config.toml
n_head = 8
vocab_size = 592
norm_place = "pre"
positions = "rope"
rope_fraction = 0.5
parallel_block = true
optimizer = "muon_variant"
lr = 0.00834
lr_head = 0.00763
warmup_steps = 200
seq_len = 768
Each number is 128 + 24 x the weight over its row's rms, rounded and kept within 0 to 255. Layers, rows and columns count from 0. Numbers have three digits each. The size before them is the row's rms in percent of the matrix's.

# down: layer 5 MLP down (transposed), 512x128, rms 0.0584, rows 39-138, columns 64-127
# up: layer 5 MLP up, 512x128, rms 0.126, rows 40-139, columns 64-127
down39 085:153136135115127118186138117150142126128174132162169116102144117146071130139129084155125093108095119119134133146122120134160137124113154137099129093110109121106121126126084101103082128112162131
up40 107:114123134169110117124137143188136052115153151142149098114140161102118109117107143114098154154108134078152144128062154157125111118178106127139141125160089138155122143129116167166116093121116135
down40 100:151143154099134138127161132141097131140148076087140087146140118128146130078184090139160167127145164136122118077153098104158176132094111139086151095122113124125136125148162150103094143150101138
up41 097:179122102131131113145135131135095095188064178158160109134111148141130094165135139112150144102124094137144125162114168127137124183136083111125116131121090100175136098084136096160135109153107168
down41 089:133184093123109108092137160142147137123150133177132143155176169137120124126149080127140116140087130075139126118120119130104139118137132127132093124137129176138149121142127113109106146120133140
up42 099:150189128108134112112130135106147118114155099118156146120205170136103126140107167117115134142123124130163102127132132159124086142129123135122138164122099103109136140112149149121122090169158126
down42 107:132126112120119111088125091158120137113153166114107086124144103139137095150107127128146144150127140147140121128092144116097127166128131135107093165107164187116133099169156143141139133107148137
up43 089:100113138116120164121126134089135169146124109113126120141125122176116093141132129103141110142093108092139133123114152102152110119156116135108123128165135157153123077066144096123133133106119110
down43 101:126139144153168131115095131131050126091158147095143114093116198124169134160124114117139190159127133168106116114155109126113163147105127152127155153127109172125134151141103141133105167114118121
up44 101:063120093145130134132104158101117138139133111142098133139112116113137144116124107130162055126142107187129134176128151144153097123139112149124122104133114152140153140107084173132132127165106113
down44 105:109142111119096095146128117157083147128150078167085147167096144158153130090155103165145167119113163107130115121135149134107180092140073146124137133136089103145119103147145092145113096100116141
up45 107:114102164148142136113107122157195111133108151152146118085092121145138152151099175179168138109164099076152146116130115159167150107113128170140126128148113141163092138101098157108128139127125089
down45 109:133132124128141148181119151155085156127154122167120176121145126173143145120117098137141137136115113111163080086123099118112167122126111082052086138154138109120131099105146129189164131122156119
up46 094:162140175126057129112113115166130093138138123172166122124157094128103137050129131152153095144125139140170119129106103158115104169130168138167145159105116099136167090135141150132116137104124135
down46 096:112136128107161109132123107085156156105115121088086147117090174119128151140063121141119153137137160105106107131138126134128140140128099144106085124127156100108142109143159103124093192189118136
up47 110:096142092147126148111117179116099133129100128150127113143111146125112153093127062174131100117119160143144139127114119115157092152093136133106139175119176160157125104152124147173115098135160133
down47 110:150066122165168094144132084099134110140137095180113139138132143119121122141163093121112163148168132096136088132099129110172143155128153101087153132090110159163141134122100115116125139164141107
up48 105:134155127168133172101100123131130103085129173134132139129131096156123136134180134138149059157163129083130120130127127136165104166142136125130139097144155148168143077163137105158132147123131095
down48 105:182135093127116079122133103122120118160161138136112118131142116148121137125118160123082139138137120129106146108170103103130158093104154138113121111137183144168135113163132181143136105142108134
up49 096:140130134164143105134131120093140131109089125147117127144156173076127100130104122118133171113148128118081138151135122133183130120136062143114107110120108128068127167114132126118162112124115118
down49 095:116103136159131092066151128141091120157156100133105100140119111150142133101108111105152139134068112160142117110107126105147140101123165144132136129085147126143145133109143150125111123150097118
up50 101:130099120133137131153143111134136130118104165180118150090141118091154138126130124165125100131113120167106079137124127160096123205157138152094150134117154096116201081097085121156101132158156148
down50 095:135133115171108169123141158148122132107141112130115128118102111146116133144130075125114137163078139136146147088086148120095103107070192144128110180127112116107084171142149135122122144143105138
up51 105:157105172109097124101125128091111117105150135120162104084138114128080124141172129136135147108114142103096120149079146153143143134117135145092116102134170146139146121147110122130089120082143126
down51 105:137123140105111135120122107127109065155120140101156148093143110086103126109134125119125141100163111179134111108100117148069122083111139111136130127129128086118160130139119181141156116152190105
up52 104:090167130136108162135101097131117122128129106160109132134116146133146140137148116131127154110129106141154143165121113154105090141152100138176130103172172147110127120147135124104152140121091172
down52 096:086133105174183118122127094116121149132108116140138146128161094131191090116090155128188128145150132125089107131121088134130104104113110120138140099133114134098140151131105093139110141111118145
up53 099:107137130144134128114120108112105149157128175141131140141134116125125147132127169109094138175160078115159093140130111141131134157115155116086101105108129160162130072105115128164119138139091138
down53 103:122123131140138174133132107118142120142178104180119116115101112105111119172119096099114127145134146097050132121157137103134171129134152166149142140139068111127128139108118131140085150081146146
up54 091:126118111158095114150132098112129140148117098108091124124117142159043085103161104129130138130139125137141084147139149153114148161161141131112126090134145150090121112102127063132125151127136106
down54 098:157185143119201155147161088112099128090104161144144126130172186130159167108097119116149103140115091160080090129092101129090106147140143113147163122130109151132118103107146133112151142162115138
up55 105:130145129124146124123120123149153110196145129133141109114152158143102109089114165121140149139128108150132115131138125119128112117144127108120119074122087104072131152122133132108116118076118112
down55 102:157175118150146120126094148113110106106122102118146102149184109139100118140186128113167112132099111112100127138076102174147137145149101078140117114127134156134146115170146126112116138152145153
up56 094:153127141156070150083158151113146130153143074121103119129100140154151135123110155135148100099132164120108128148095142158098064148103090125132131128130090150130114118160103147140126178150164156
down56 096:153114139141149128095127142120134148138129131114141117154115159127102126131107136105100138137127172145119088124124124090095137151106122113151124092135140068110126119153169135142191104092096127
up57 103:133109124131115147140141149163146153123137124108105103089155166109098098072126096115159121132197129149127159115146178140127115125146185057157160146135117113088099137092131133129116127110124146
down57 108:166136095121096110094143161134120156152134159185127115118124095158126091135136166138125158100120149124105088161089178104177108113111174106155103135144150093163155161111119112105125111114109152
up58 110:119129137136125132106122118132095128141070169151139104148142162123101154136178142194183160138157118135128133138111092142113143134128159163143158126131165109145103155182132113089138130159117134
down58 113:145121103151162093070169149089132101086120095145120117096132180103129107139125166114149076163148149138104125099157145133133176110121158118161111155139141137114106134169142158127140127144086107
up59 100:157121149113088102109111187131128094100107122139107137129114164126133151161141128139109115151105100133135098158096152154122101157098161152163112132114117124106149131178115114096187105113153180
down59 096:130165114129152115103142072111123127093131121139116132144151175105145135117098098097110148123193151138103166123125086097126136126128122100150159120129119153167112105142159112103132122107132114
up60 103:134148127150170070151116119114162109096131130164158119155108133112125134137107144123145147083109119109118142105109074141144095149124160138094134107145132121136109143111085131135139099126157105
down60 094:089165110141100090166149175127077170119130132143142118100088134140104086129160131123133113076164134090087122147115110117103124115135095160116144080116105090135113133142156081156119112117146130
up61 094:136137144133135117161102144167131133154071116133143122146113140105130103153185137141146092149114082168127122116092106152106104147155165115124092169121182161158172108162103101119137127103138106
down61 099:112127130149070147094134106131137139115152120091094149131124108096143176137161133068111139157128157103173121159117143128203110111121117152133122117105085142073082119099104113109122141143111151
up62 100:158131124112121161135167130121137134144093108136104195167113104087111134130143172131140150083133051146155107150145090103121135152111120137111135196139145133122136116148171103135144095202109136
down62 094:141116123095120118135137124110101115139076084163117107109177139130149060152123124114110097110163129147121119103152111178160140088139135177143108121094101167060118141097130140129087155082144132
up63 092:155105131159135112110117151184101138156099133139158152159104123126108153118127143151137131108143147091133094138134142109112146084159144151117124126115151142099106112132137129146144112154099099
down63 105:100131146130090185092127122149111172086145143127136086151166171110101121093107131104119110116098128125131152133092148162101096132131102160182122101098093139127119157108088159133099104146150167
up64 097:146143156149130101111148148125121112161125149156129149108141094110123121095082096122178150127114149166135081119108140103169123132117122134082111094146132171136194150144100082138130120105114134
down64 098:129155151093157080155134168098140121138150082143184110152143128126112118149180159151096138067135164108120132131133166130088104173122125072150114127108122141131125127110106160091156126118169155
up65 090:096155141104129085142132159155154111095113113171131137151103107157088131136116121128127124112121135111126134127127129126151127124111114124138159143116149104122114118080163096174088118160143161
down65 092:129136148131110134116114072124159128137151104147095109135150130153136124127094128159092109160122170191123118138149139166110121130156143130141079171123113134142149141162103152147125104121116102
up66 098:139143111125085103114160193144177142152156089138144116076142108136078107161099138079129112171135144133098166117105075141115081151120129126108139132115122115091193126130121121132113100158107109
down66 097:113119115175153142138127112081135098101124163097119106168099123117165127133158103131133124128122100142127100127121156149142109081105153143144154131145144150147134139140154123192127075148138158
up67 095:124171125131105142144122106109111114099126130156150098142134182170093154118095137142119186166152133108149137056165121143138137101142156105122074107134128095109125126140127161074154127102157133
down67 094:132120099170136152095174053117114143133130091110150193105082163130084094132139149102126109128115140154147120140117118135127102137123162150157153098142126145132109125144126116144096133152105099
up68 097:114115124137054156093135142180110134096146118126128130133142108108130121152080080165134121136122102097129135124146137146133153110119138103137101129136095148132094172108144137117123151121083152
down68 097:157108121152162196117119141093091127126135133100130132105145139151108106103131139118203128155135129137136147176100128164111129149112112125063117150133137134167123107132138134139142152102141127
up69 103:109183159094130146155172155107119129111121113126153135119123138118102135152131134122127110148156143145170151131148115117142152150138143118142130118169121154164114164102121109099128096149110145
down69 104:127085123143157149093090129134127115126122191100101122112143119132117106114099160113109150150139143091096156147085146160096112094133145116155112138101158110149126092104115159077109141133056136
up70 103:117147114140135119122070106132142147161147128146037146135121120174078096071099123125120091133123134148154124136104159100142141153140167122133142125122127138092114130110134125172116130101130145
down70 102:089116119143097120119166186119152096147108115141122122039120129142160115093179130125106163116155087122112162121129125113094150113132134121101146107171101125103141144113157096135143074166126144
up71 104:140137136114158150115135142101119129129117102170108126144144194098133083147164126097141102141122122101122132133084077120153126097112093160122125148115130104093110136157146114143114146140155148
down71 104:135161146122117129146155120119118102148133151149131143093116119095103149161118118179140128164152179109159147086133097103100109104178143119141128148151138095117126148144111109106126137146126144
up72 092:126128184102089135096126144139109123140157160090109128101133121132091158147106146130118142109128160152127129135132151128132159133144157092055116117142183108158124134110121152127162123105127176
down72 089:096155103114146159119106131140116119154133127151116076094150088109117085145113131125162143126112080144168145106132145081128159141163108144112134143122101154119107125178147130134106111109146087
up73 103:136163148132105165161146192100137121095112125167125082117119124112132119100117140084100127110147114110148158129110118098129145150158115149156117150125095136151145107140158086085149122130101120
down73 098:089130129125130200122078168140114150101132138133131153106098144135137099144140102112143098109132119166134128109106136070130107150070131149129154140159135116131155128150138103154150114141088136
up74 100:143111126138121112149136098167110108151139148142154107099126131188107141083129105131113123089111072118151139133146093122114136141085149122119101166142106142108119119138134158153168141073135154
down74 099:115092129113102133127139127099154140085117116169124113174126128116120113143128145064132135179114187155116085154111152134138137097133101120096135121122122100153139095114113126134115125150100149
up75 106:152141151105124129138160132137149129109128145136100190098107112159088176087160109095145118145152150148098128096121162102104105145086115101125133102133113156160154152117114150130171100098148154
down75 102:182111125099149122128135155114131139143179131138123112134126151121100104140134127105146145146074121124143131143165164129145109123142107106128109155146153093099099092145080107157110153136155104
up76 091:120114088132142093103099130123136144164125158171145139142129163166115165128125135128124084111118118148110153113140088136111150135126126072116166111172127126162132144090113146121177160121138113
down76 096:114113169133108089159085078152167130099140131116124139116155129153139112133152112135136149120129134096110150173121123138126133193164160183134143134126109148141135124090127094100130156139110129
up77 108:094109115144102109123157155149127102101089187123137152157120105143092152149128124091145093165105061114114131093128125145101151141159085096120152134152087090122110116052130119126152134147161115
down77 106:107145119088134106089161098108123120156176157105107133101153124127142107108118148165060119123137130103137120139161137151140122134110103149162137123118137189124155153107129112121155126124120133
up78 108:137149127147101164132142194146152101103106114173117144104118145109125129111163164115187165113130077141139155102167130149127138109073154119099116130178122112092111119114157113091132122128111136
down78 114:141125101173102188121118144154123121064095120154120140138100089148144115124123138113145119139153097135083155122177132129150141096134139133125126107102112085080144089122139104127129113106114102
up79 095:077136138142101125142180173206111128115120129185116133138116115120124155122133153140108119148102098147146151123167123129123135152116157126151148120130094123121123070115134178139116101167147150
down79 093:126115090139099144115151137095093117141120116113127107110128147163133150157115119090109083140163146090156119150069138095064160138103103110124160122110176117127094132156142129122100084131153113
up80 095:139115146123119158126132132123153104118132132131126168107127143161101128137155112149103153142118125180124137158159151159123130139132112093095118062124135142141115110131147109120102148107090106
down80 105:129139050136139106123124111153143122172164112134131081145127130098158146116097141078156116130088157126128094138118121103105123145120151112135138152174143149151134121183104147107159128110134129
up81 099:130165150150145146158124129157202104134139138187113143144111085141128155152140091147134137105112107163152115153137131145114127156151111122118129162126137138127084139119163123130120124144129150
down81 102:122078102182136108078132093155145138114095083103139121152120165158106132163123166098105138143081151151122121119140133148133146130150142093145137113079115104085144121176138096082132104119089100
up82 098:105111180133124151124132128140101091123146198111122207098144127134125131166135130123092134116147140111169096152122110111121165115151142135169102121105157167112131137110109130114170119101161128
down82 098:100143141129135160124083124069150101107148090134155092140176129124121123106160142153130117161171136138123078154119123139171120123138138116144156118164133157172068120126182119139136123118151143
up83 099:156145119120141121120142104130130138130140155096139124130182105116147103118088157141131125123158101113130136157134151132109106137113149117133083120148122115093156135059084115111197095191139162
down83 098:139114083144122182108130168117126109112140135133133164116107126118109129101115105110123127128069114136118095095109129175089127091123097110167154149140165103151111111178187168125119125164120082
up84 100:099093131104115129143133111107155106165176119118100153129141087130143139133105143118181134074100108133117107144088170136161098096133118081100146134114167143121149123101140153138115155106089099
down84 091:114137143121155132127154148129161160090138142165102145098114123150136148089094137139163098125131156106129138143156124161125100095084165105125099154116129158156106131127165170121123147120138169
up85 113:101146138166068105114099100144129131116124144116165151131161119114086144162134126131110163160109116116129139121123099163126137111143070111163148087097109151118117123124127150138108089168116097
down85 110:135133121147106152119081094130145116133127144092167145142131107107127130172135149157128144089097133127113128130092170179163127128185119124086133123158111152144154118138142112105127122150156072
up86 098:092077128105108120128125136118138145144152141135139123106157113136156138082111079110113119152180159137094140163121150126140147155121154124131121144097200127096134137143176073104103092114089118
down86 093:144134081108129116134134113132125148120088113126154121105136120140138114133153085181148124134130119139142159127115146123136139090157144117096094104119146147179157137099090149081158153136126150
up87 095:140132074137109116129163139102127069157127145125105157154111119151125138120162126139140167142117103128094156127123145102133126135146159090141106102119180086142145120140128164149104132099112125
down87 098:156125138137137135136102107105150129162114144117076099095136140123159071135071092144082126131150112145170120145075128177110142156122117130174113144175127133106160167165155115127121113117131121
up88 097:145118163092132100109126147148147129163117112129090083127152182122122101099205144164107145098114110156097135146120133105142157135141118144154116143120136144090083083156156139119120141152135166
down88 102:132211147124109135182127157138114151154135170128127129090130128119095096116125119152147080145118131099110145126130135101121142123101119117102119137145104105112170152086174147159146127129142177
up89 098:130129116092131139148125132090107133156130072110144086123123219145119173143112149137134130142137120095109136127148141134128171126104136122165132128161111160117157173136120098163117124135179122
down89 094:127098146129169092132089116151077104120144118122110181120085104165119120149112137102164143100133113153107116141127122139126117143151159147168135138117138124135133117135121143144131133146148097
up90 087:115130189152087166081149137128131144150134122151126128150120121110097157119125111115105035133149136116139115134156125118105178097138087108151134129141113100127152100129147147100172119161128112
down90 086:115096103139133179128139083137172101131137154110042188134145165113143153121145106134118143127131141126142119144128123105131149123153107103110139108116081147089117163150115139132162145120141114
up91 102:149116104150085132106107120150119127177135162140168116143095122177176120102135125153130095136137153127155108097144136120142050118130144102108159141142105158118080138154128118150140120116108128
down91 113:124141088149129114102159086161165106158155117115115150142133107109119140131120123112105120141096162153103115128155164148146156140165118131133117123130129103134130119167103127130169163114118154
up92 111:102116123145086093137146105123133144108140138080117117068113123114141139119153122124145132126157149200067118098091135170155140124114155133116139078125110160113125140133140141133103136149099112
down92 121:125116137144109149155132145167158149124150159123107108117120117150107143171092130121120131128109129116134102125157120142153127096120113158105140109078112188135112106133148096118110141139143117
up93 103:113136136115138118115113168137129103192114134199142114176134148152130118102133113098151114131102132127141161123114141113150119157133128120115121088123170109146134141142102154095148109186109123
down93 105:145110121132115121087129139123180175143082114138130096133093108148171125147178184161125131090123152113126128087113112097159123095146120052144075119109125162153129116115132127126102127085115195
up94 103:125107138129156117123157125168169119111126131112115146101122119089116114147129128146119137163126156159157140133149144111157120092168108095128100095169150132145110164132142127122157139140162165
down94 105:130131151163146120122116139105131121172158112140132146142122148143105157150111141110113136145149135148122088119142095160132127145115118134123150155145097064150143087124161101127124162129138087
up95 115:158172140133086123090180124126136116092149129124120111111098134155110116143141142143167163108148124135147146109141137118085132117140156144101149085136210099075123135114092112125154136117113134
down95 116:161138137105110129104148153115106173125178129120140083163128113110147114156138140121121118149159101168121163087123143107151147136116154098087215135155129122155155133135125088092156106121147180
up96 094:120140172102138113101105152186120121136144114120128147103142110132134130157116120115138146131125137134117138141106170155124094148141127131093122089101114161138146112152129134146126169137120119
down96 091:142152101135135107129096112163155109134089140118134125177127115084141148181142142131066105128155140113137111194137120116143133127160149111150114162120152134114120123140119093120101129149150135
up97 106:135119107133126151097113179137121116078116166144129142178133127162142120155143148132178117130132145152156133096121110118135104141122102129132072127093106151127126144132132103129125144132107165
down97 106:144145143111122101127186083144136134125088126146133111123131112098113078139182099142180155052143145118183135103109096140198135092126123124142122123114115093136117137113123121138142135144107120
up98 102:110159150124157096155109145122150124100110101127125150151155080102154112142112124148123074097123141137157125134154113066114115136143044161130138140150181125099164129119124113130130156144123165
down98 105:085110121151121160094119168132143121109123144159166143159089128114144166126110141118131111110151107119107115157104173105132154129120169140155109130116096126094122155109120161132117130122123090
up99 100:118108128163146105117086116096143144090105162093144143128159127170115125124133117122173109159105137140137183124098164145135100128133127113086096111102108089120145098075080137190127137118113163
down99 100:086134140145140177160146124149111139122139165136164122135137150111115145121113141146133146142090155118148138096150134158147103142113139155111155157094115119103121149085157132078116143156133183
up100 100:105148139114142138122157136107135144158098122098125108147095135129083175067108097168147148140173137115122086108133119134143139130141115089127107101105098140095091119168108147174113171114128121
down100 096:163125160135162098167132084118090155105111124139154176139141165125129131135114120094128130138146138116127159144128145181105168163097143115200099089126137099139160144078140116151112100143111130
up101 105:114145155156106069126143161124110120125164110107137114124127182157107150140143139139119124138113092152127163094149115107097112160132139134149115114149106126165101116137137129106138158121102115
down101 111:105122141128122084108108104134129130105107128126168134094144106087174131133088130108191136085106142097113134119154151160151093142163137127095134166141128099099130147114168142133095083116109105
up102 097:113105139099122114111177126142164098136123145144105125133123124093090116153124108164132122115129137121121066125138173120118144171177102117162190095124118135119111138120141137140142113116141148
down102 101:166115157159123146118150088140122142091099148117141151154142139146145115130129155106064174102119100116147156183119119145068085167113179123147122106127151148156107115154131139076161127125113151
up103 099:073114136155093135150126117153111152152100163143122136129148143164121170155138157174127132142127147083133151158122118144096146112150130160138149164122112148126174134127101111119101077122143149
down103 102:136159131145146152124071079163146140130129124097137102147137099124147136162162123129080094124123121103113122147139148131143132147129108116050130182113160084123089169085141116126131169129117115
up104 102:154111121149082109124126122136144105168102129098080104112142141161080138155076154146138088133117146108095108135153117153100123108161121127117126112126169128099144121114104121148112127115171124
down104 105:089088150118162130138145154130123113138140215167164127155152136100099079127162078150138182132080132127106132144119155120100099125090114106128145097108122114138113118113146144104116136157111144
up105 116:128096112140114122110118143129127107117109112128134119122119166150129143131112095117170157147115151109148145137122160158186129112171157136169132115173143110108170119148129147119149127156140105
down105 118:098183138136126148124120178144160147125081105157155140133140127125114102120124146142149128138120122127143100090082123123146098122131118145116129180126107103104122134151113159111109085099137136
up106 104:145105118140060110145137224182116099170130179143112122151160134122150132116139163116119125129131155111132166093128196115131112120124122140160124090107145120130132106124131106099121152147140104
down106 100:124152148127132098154091109136168161146086164111109155173105142106112126129118080132138122121127142130134135119079076107095131118152134133109124124143126114166137121140100144112121132122138096
up107 104:101125108125140108104137125111113120199141119130172100121142216112127119145092111101142120092144130116170144099164154136165138141113093136115099112117163139115087161138100161096150160161131138
down107 104:148148108134107142096134141102128159163102097152104130148140120119129121107131108166141096091158116157111142177109159152133171084124138115151139116143145120127148103139125103137172125121139157
up108 101:128118104163090145116162149115132110103094112135151126129112147130090167101125143118107158162162107104100132080144166162122139137167138145142154116148125120097114088090148129113140126146119113
down108 106:123134075158145148165113128148100127079080130142131115111121125128144105113149105082122123127146122146115140101152131153143099116145132104167172145146091113130123114128181110120131120098104101
up109 101:118107148155127122138144160134129131187143139124118134172156147116091169112154132121114135114089123117132107115095103115125116093125120122126132130134129149120113094143153102141086093136155105
down109 105:112192140106107116107135137138089120097091132133155122123163119151113118146151158106147133111180141120160132109160160104161140109129111091185134118131149070163147163093127129117148106143149122
up110 098:080159106116098099133132103148129155105121139133134142135141112154122107074078081159138131135128138090138126116134139125125130147134141127202110116109144155138109072057149106108123141142169105
down110 096:151099092125118065177149151137093128118079165123138101147098124138129098142116119108102114141142139150159111160118160120111122158149121149116150149159149114107145106176125151148125110104119095
up111 103:090138116087126162175138098151146077142120115167166120146159156108111120112103126129154098148126127120108143093092118114121149163173122151153119079109113094094146103113115117111181153117132145
down111 106:169130141147124171114159129151106139123136124138116129149115072139160119119101131139150154102088144143164071128126163101117130117136156114091132159119124136116164120165167154093102102147134131
up112 094:129139149134098170154185114144135140144094107147139161125130127128134106150086096112113128099151132116129139063149149067148161096127121118133076111133129119112091117111141129077150121172134126
down112 100:105100091112163137142100083114133104114131155091127120118119106143139151109164146142109138118137144145106124153103151135105156159103123131142160143130149150134113109095075131133151165121188134
up113 094:122168098116089129141135115109199131145096113136170195166152134108116102131125089126119103183123140132146098067114135150150069156147125121163101112103138120139120113115120158140129110130091122
down113 092:108178107145168138125087131172135105104117115111109110117082087155152139133122146120100093102144126107117134169123124129166150116149098133110098119096134142134157171171103102136136135108147117
up114 108:148136155113160132138142104122099081131133127105119121069151123101116128105144106096129140144154106125125138079101112088135130098132141128102157111137134135177137171111117081134147118124134094
down114 106:144125144110082134150170119099149112141118148158109149158110150175124122130119090169118160176068161086106115152124098122131118123117104098075141120132091164131117119151139155155104166148093174
up115 093:126122116071115141157147124153120088108093160117122125126127209200122131160133092112112143117194125087148127118093147135132146146108115136104127153133114100118114117116127099124162112168060155
down115 095:136165118167156136127119124137139124131079112107148132078140083128152136091145106140103116151091157143104093161160133136129147120150157134164126129094119113088157164106187158145131165108171082
up116 088:155145144151142107134147131173149134131087125150108117146163110151126136079159093113198123110123129165126162147151111128112123102116101141133106091104121143114117159076106094131114100118071126
down116 082:170090134094149161153098098128140117079140150136158129141125124076128143135134120152124136126121132121151144099108101137154110092184118136124161126154103170126099120114154132099116154103125091
up117 099:125166114134167184144111130121143146210121139075125113145152171119110128136141107108153093111128097101186096107123146114125099122149142137154145140112150106097149138113119129164143144127130136
down117 093:153150130117116101096111134161118120159135149144118123127135100156141156199089108104098115161127104061131123155104154096124139102110131113107126142145151160158142154096136108092138131145151145
up118 092:092095109130117152117139141125108144173095144176147104136124104133104114106160150109117114103093149110075135115105164070101150110112166122162119170128166148130121072117134111139178141125122147
down118 099:138156140136136132099059068135138105067117126135156092143119126132150124111162091155133138135135110115171087113103110114134112170159143126093140115095132106135111165111142124133107107134098142
up119 097:140122125149103108166121118113134081135115170182118151099135109113115117108147086147138138091113138173134160117146150138117143129104118161124145116126119151129135115157144124085154138177169109
down119 093:136154139080098141136151107148115140107109093169133089147177115143101137132079146077091148092166078105149137160123136165126166159152110129166148125137102135133142126122144120134138139143134128
up120 095:154118134146099100153124146156118142132141141141061116156138139160126118124112120100121066109141137173099129106085136155164177138158103107143141150084107158127076084108142111125118151144127122
down120 096:065105192155125073091134135098152107099128143107157139136094085151146113121112142089128114127123091115145153157144117130088126122135138136165124119137128126126121154137091158096110124108133119
up121 100:129139159154150104099140120187154133133151146127128092141090095117077157134137129097175137116134160122117159141160153135118103135119129101121167146136171128086156162096097154080110137148098127
down121 098:088088107093169099144139134121147148164137152133129129101152139145136152109132126158102099119132134134154119145149129141128093161100134147115140089159111122175105075110123097117131153139195167
up122 107:165133074128104120132128132105114127141133129090107092144145147150110104126126118100146132148142144094128100099143171125143134151119129131144081155097122154114163126137126133133119150126119134
down122 104:133128157154100106105136146149103138095096128180169151104090110115117143088140146158151119080152132164143112146112147168090137146130103159139123137131113120098102146100148142170141116123136172
up123 094:110141101108114110132171141123107116080097185152149120139163149094161118126113116152120133143154106132118154117120119127120150146150161134130165125170125087126131105154150132124158145142128117
down123 096:130135177129153133093115118119188132135102097149136170140132131129075142113111119128096099126088144096138141130142124127168127131128096143130113119112171123096126173131093139105134109131148165
up124 106:119114157144130142139141117135116152089121124132115126186167108144121130119131129156099149103190153113102127127122125108158163117126153097187118114143138117099137124085148124106148105115108136
down124 107:122112117134107162122089142173131141159113099107128135172105087163162142108147122120108156104130147096152129151117093117164144092088117106096130131103127100127127083126130146104136121153127134
up125 107:123092140117132107096180136124117095162132110101105095136159100106083125090159123104069114128146173100147148142136155143101117145108099117135136132147156139129135136106116133167119106121118125
down125 104:112138130137138116166161123155132124133089115136099143105138129076129118107183123118118145139159159144110116117109100124146107087165142119158099116142148108113107076125187151080134144126131148
up126 095:146131116148131165110151125126132133133148164162081077139116147132140149087171132133115057117150112106112119108162121149145079173127146137142116106138148124137178125122139129110112138115159095
down126 098:071137115136114117136134069085113106130134171142116155141109148096133147161083140111126133141084142120134198187156135108096153134175159118132104144120129121144127146121103121160159129122117130
up127 083:154080072140107130094162145167196112136121100119125117144114170130129139156121125114142133112180143163158138109145117120130107123092105115103128081124126158137141106094114129112123126118169106
down127 088:131164202109166091158120115119087130099105144107129142085139109105132126128115117087143123143107116102094150170125108120151151131152137157164144150132138098131153149167101132125110133141106158
up128 120:079144127126124136079104106159131111128129116129114123072118183178088101093111132099150137076126137091122118073149106176107133131126134128117099095113148109121150113168172118114133117118100133
down128 088:097128130152147169080137085152117129128132084146129106150094160164143106107115112095125119138110167132130133114134106141074124138168142156126150121103143111133137106142132146131119148123102118
up129 091:146109126100122075141120135136119084129147189143129115134102180136143122138120139139136149078149141129123115149074110116127115140141165114120151105106120158178102108122142152134146147106131129
down129 094:137104111137144149137107088156128144103125101103118116135150114112143099150151139138074115194071125110163109143153131130119113088109136171149093147120109143073117122150165092126170147126145087
up130 107:083188169102140106139134143128155084150129126158165110092104118148111117120143110137118141139144152160142179111122129083120122124105158119137093125141189088107123132142139121113164125199115108
down130 104:125147130120072113134159132114108171153129160087166097125156073126120149130144146175150147114118111085110135138133125116142120101131144158108134145105142086115148112151120106078112167143153157
up131 100:119104136139105122170147122152105125121137130136100135121151161156128085119153154125186114145133086115107175105138149097168138153126141120126134160111115141069142110116161129115130144149155102
down131 098:125114084115153093145124135090125100145119126097116113133107131130117145171151141158131114152089132099138108135098141111142130101156114166140099112140114100124164102156140071117082161134153131
up132 098:125127135111140101161134116159157132110170128122109139107121107168156153093135129156115111073138113150139149147123040101121118117132127141110093120126152130145082122159109105125101131154129091
down132 094:133133147137100113117112155118122116109126087161141110132156170154129089139155122088105183124096161095133128116112128146118139097128143109110125099109118137076117127161130144189107177086090156
up133 104:089132148117147123104133131123115121158098154180142115130118101163093129123099102106114077111111107106095139162122162076154146198133102108146128146143104130108105133125154148121142139091140150
down133 100:115122116180134130138115120173120102104096117116137126109119149087144085146145156110168126145096150134117135114123127115138105147115124141122130101111153096126105106120153156113141163140103086
up134 101:160116087134151112127191123106137118165131137146146128135125086115112112114147152155144123101122138120109153093153150146084123167146133128158113160116127123141117123139113105117129144187150121
down134 100:150129131147139138126118148119126163064103112093149177130122152129183139175155156115167143088148163112154109117136100146142095132133152152130132105089172090163137125124125129137121165140144135
up135 097:132095164078152144139116139167113120141127134163125136110088145151127129077173145211112140134091156165156107151137147119097107108164143127136108150171096141120159131083097133136172091123124148
down135 096:123143124121129145168142153177097144143158097112165132126093142122095131177106121163132143159126112095121115122093118077125116090128122136138167142134109122124151095139164145103142173140130140
up136 091:098122136164081131113117150151116095127137116082137132107123102121103131050119116148113122144110134179117116099152143116130095107123126158112188115099110156166115168108126109099135142190109145
down136 091:127106111135159100133139151117127161165133086149147158133114133139112145158159099130147129124110178114084126181062100130126139165101128122127099148139097075148157150150104105163112157113122144
up137 100:109148161142112112092153105095117138117138122141143140124118140131101148090137158155133149126211133117203100123122105116132098111117153119121133144108121121167185173147144144144142134130123134
down137 109:118112126176102147146163119127111125157092111131092131103163125106155161144159147115116098197152167090118139118101138103104142101113073145103125139119138126094103142153174102128120124125117120
up138 096:107187127112076072119165108127093132109145112097113129166104166132147130140120125156107164097139136115140142124130110115173093134099091137105098099094113120110118190168129109107142129162098157
down138 104:146111118155115166105104106155075111139154145133142136121159136127142104145119136135148148095119141146127122134107095170128142165134108146161174144118132148149118133101168138100138114146154141
up139 100:135098143098140134116149162127115137102139147138149109140120149066092161115108119139113139102125132124150149160128092165137172086133155131136134123120122149119117087087129082120145106118096131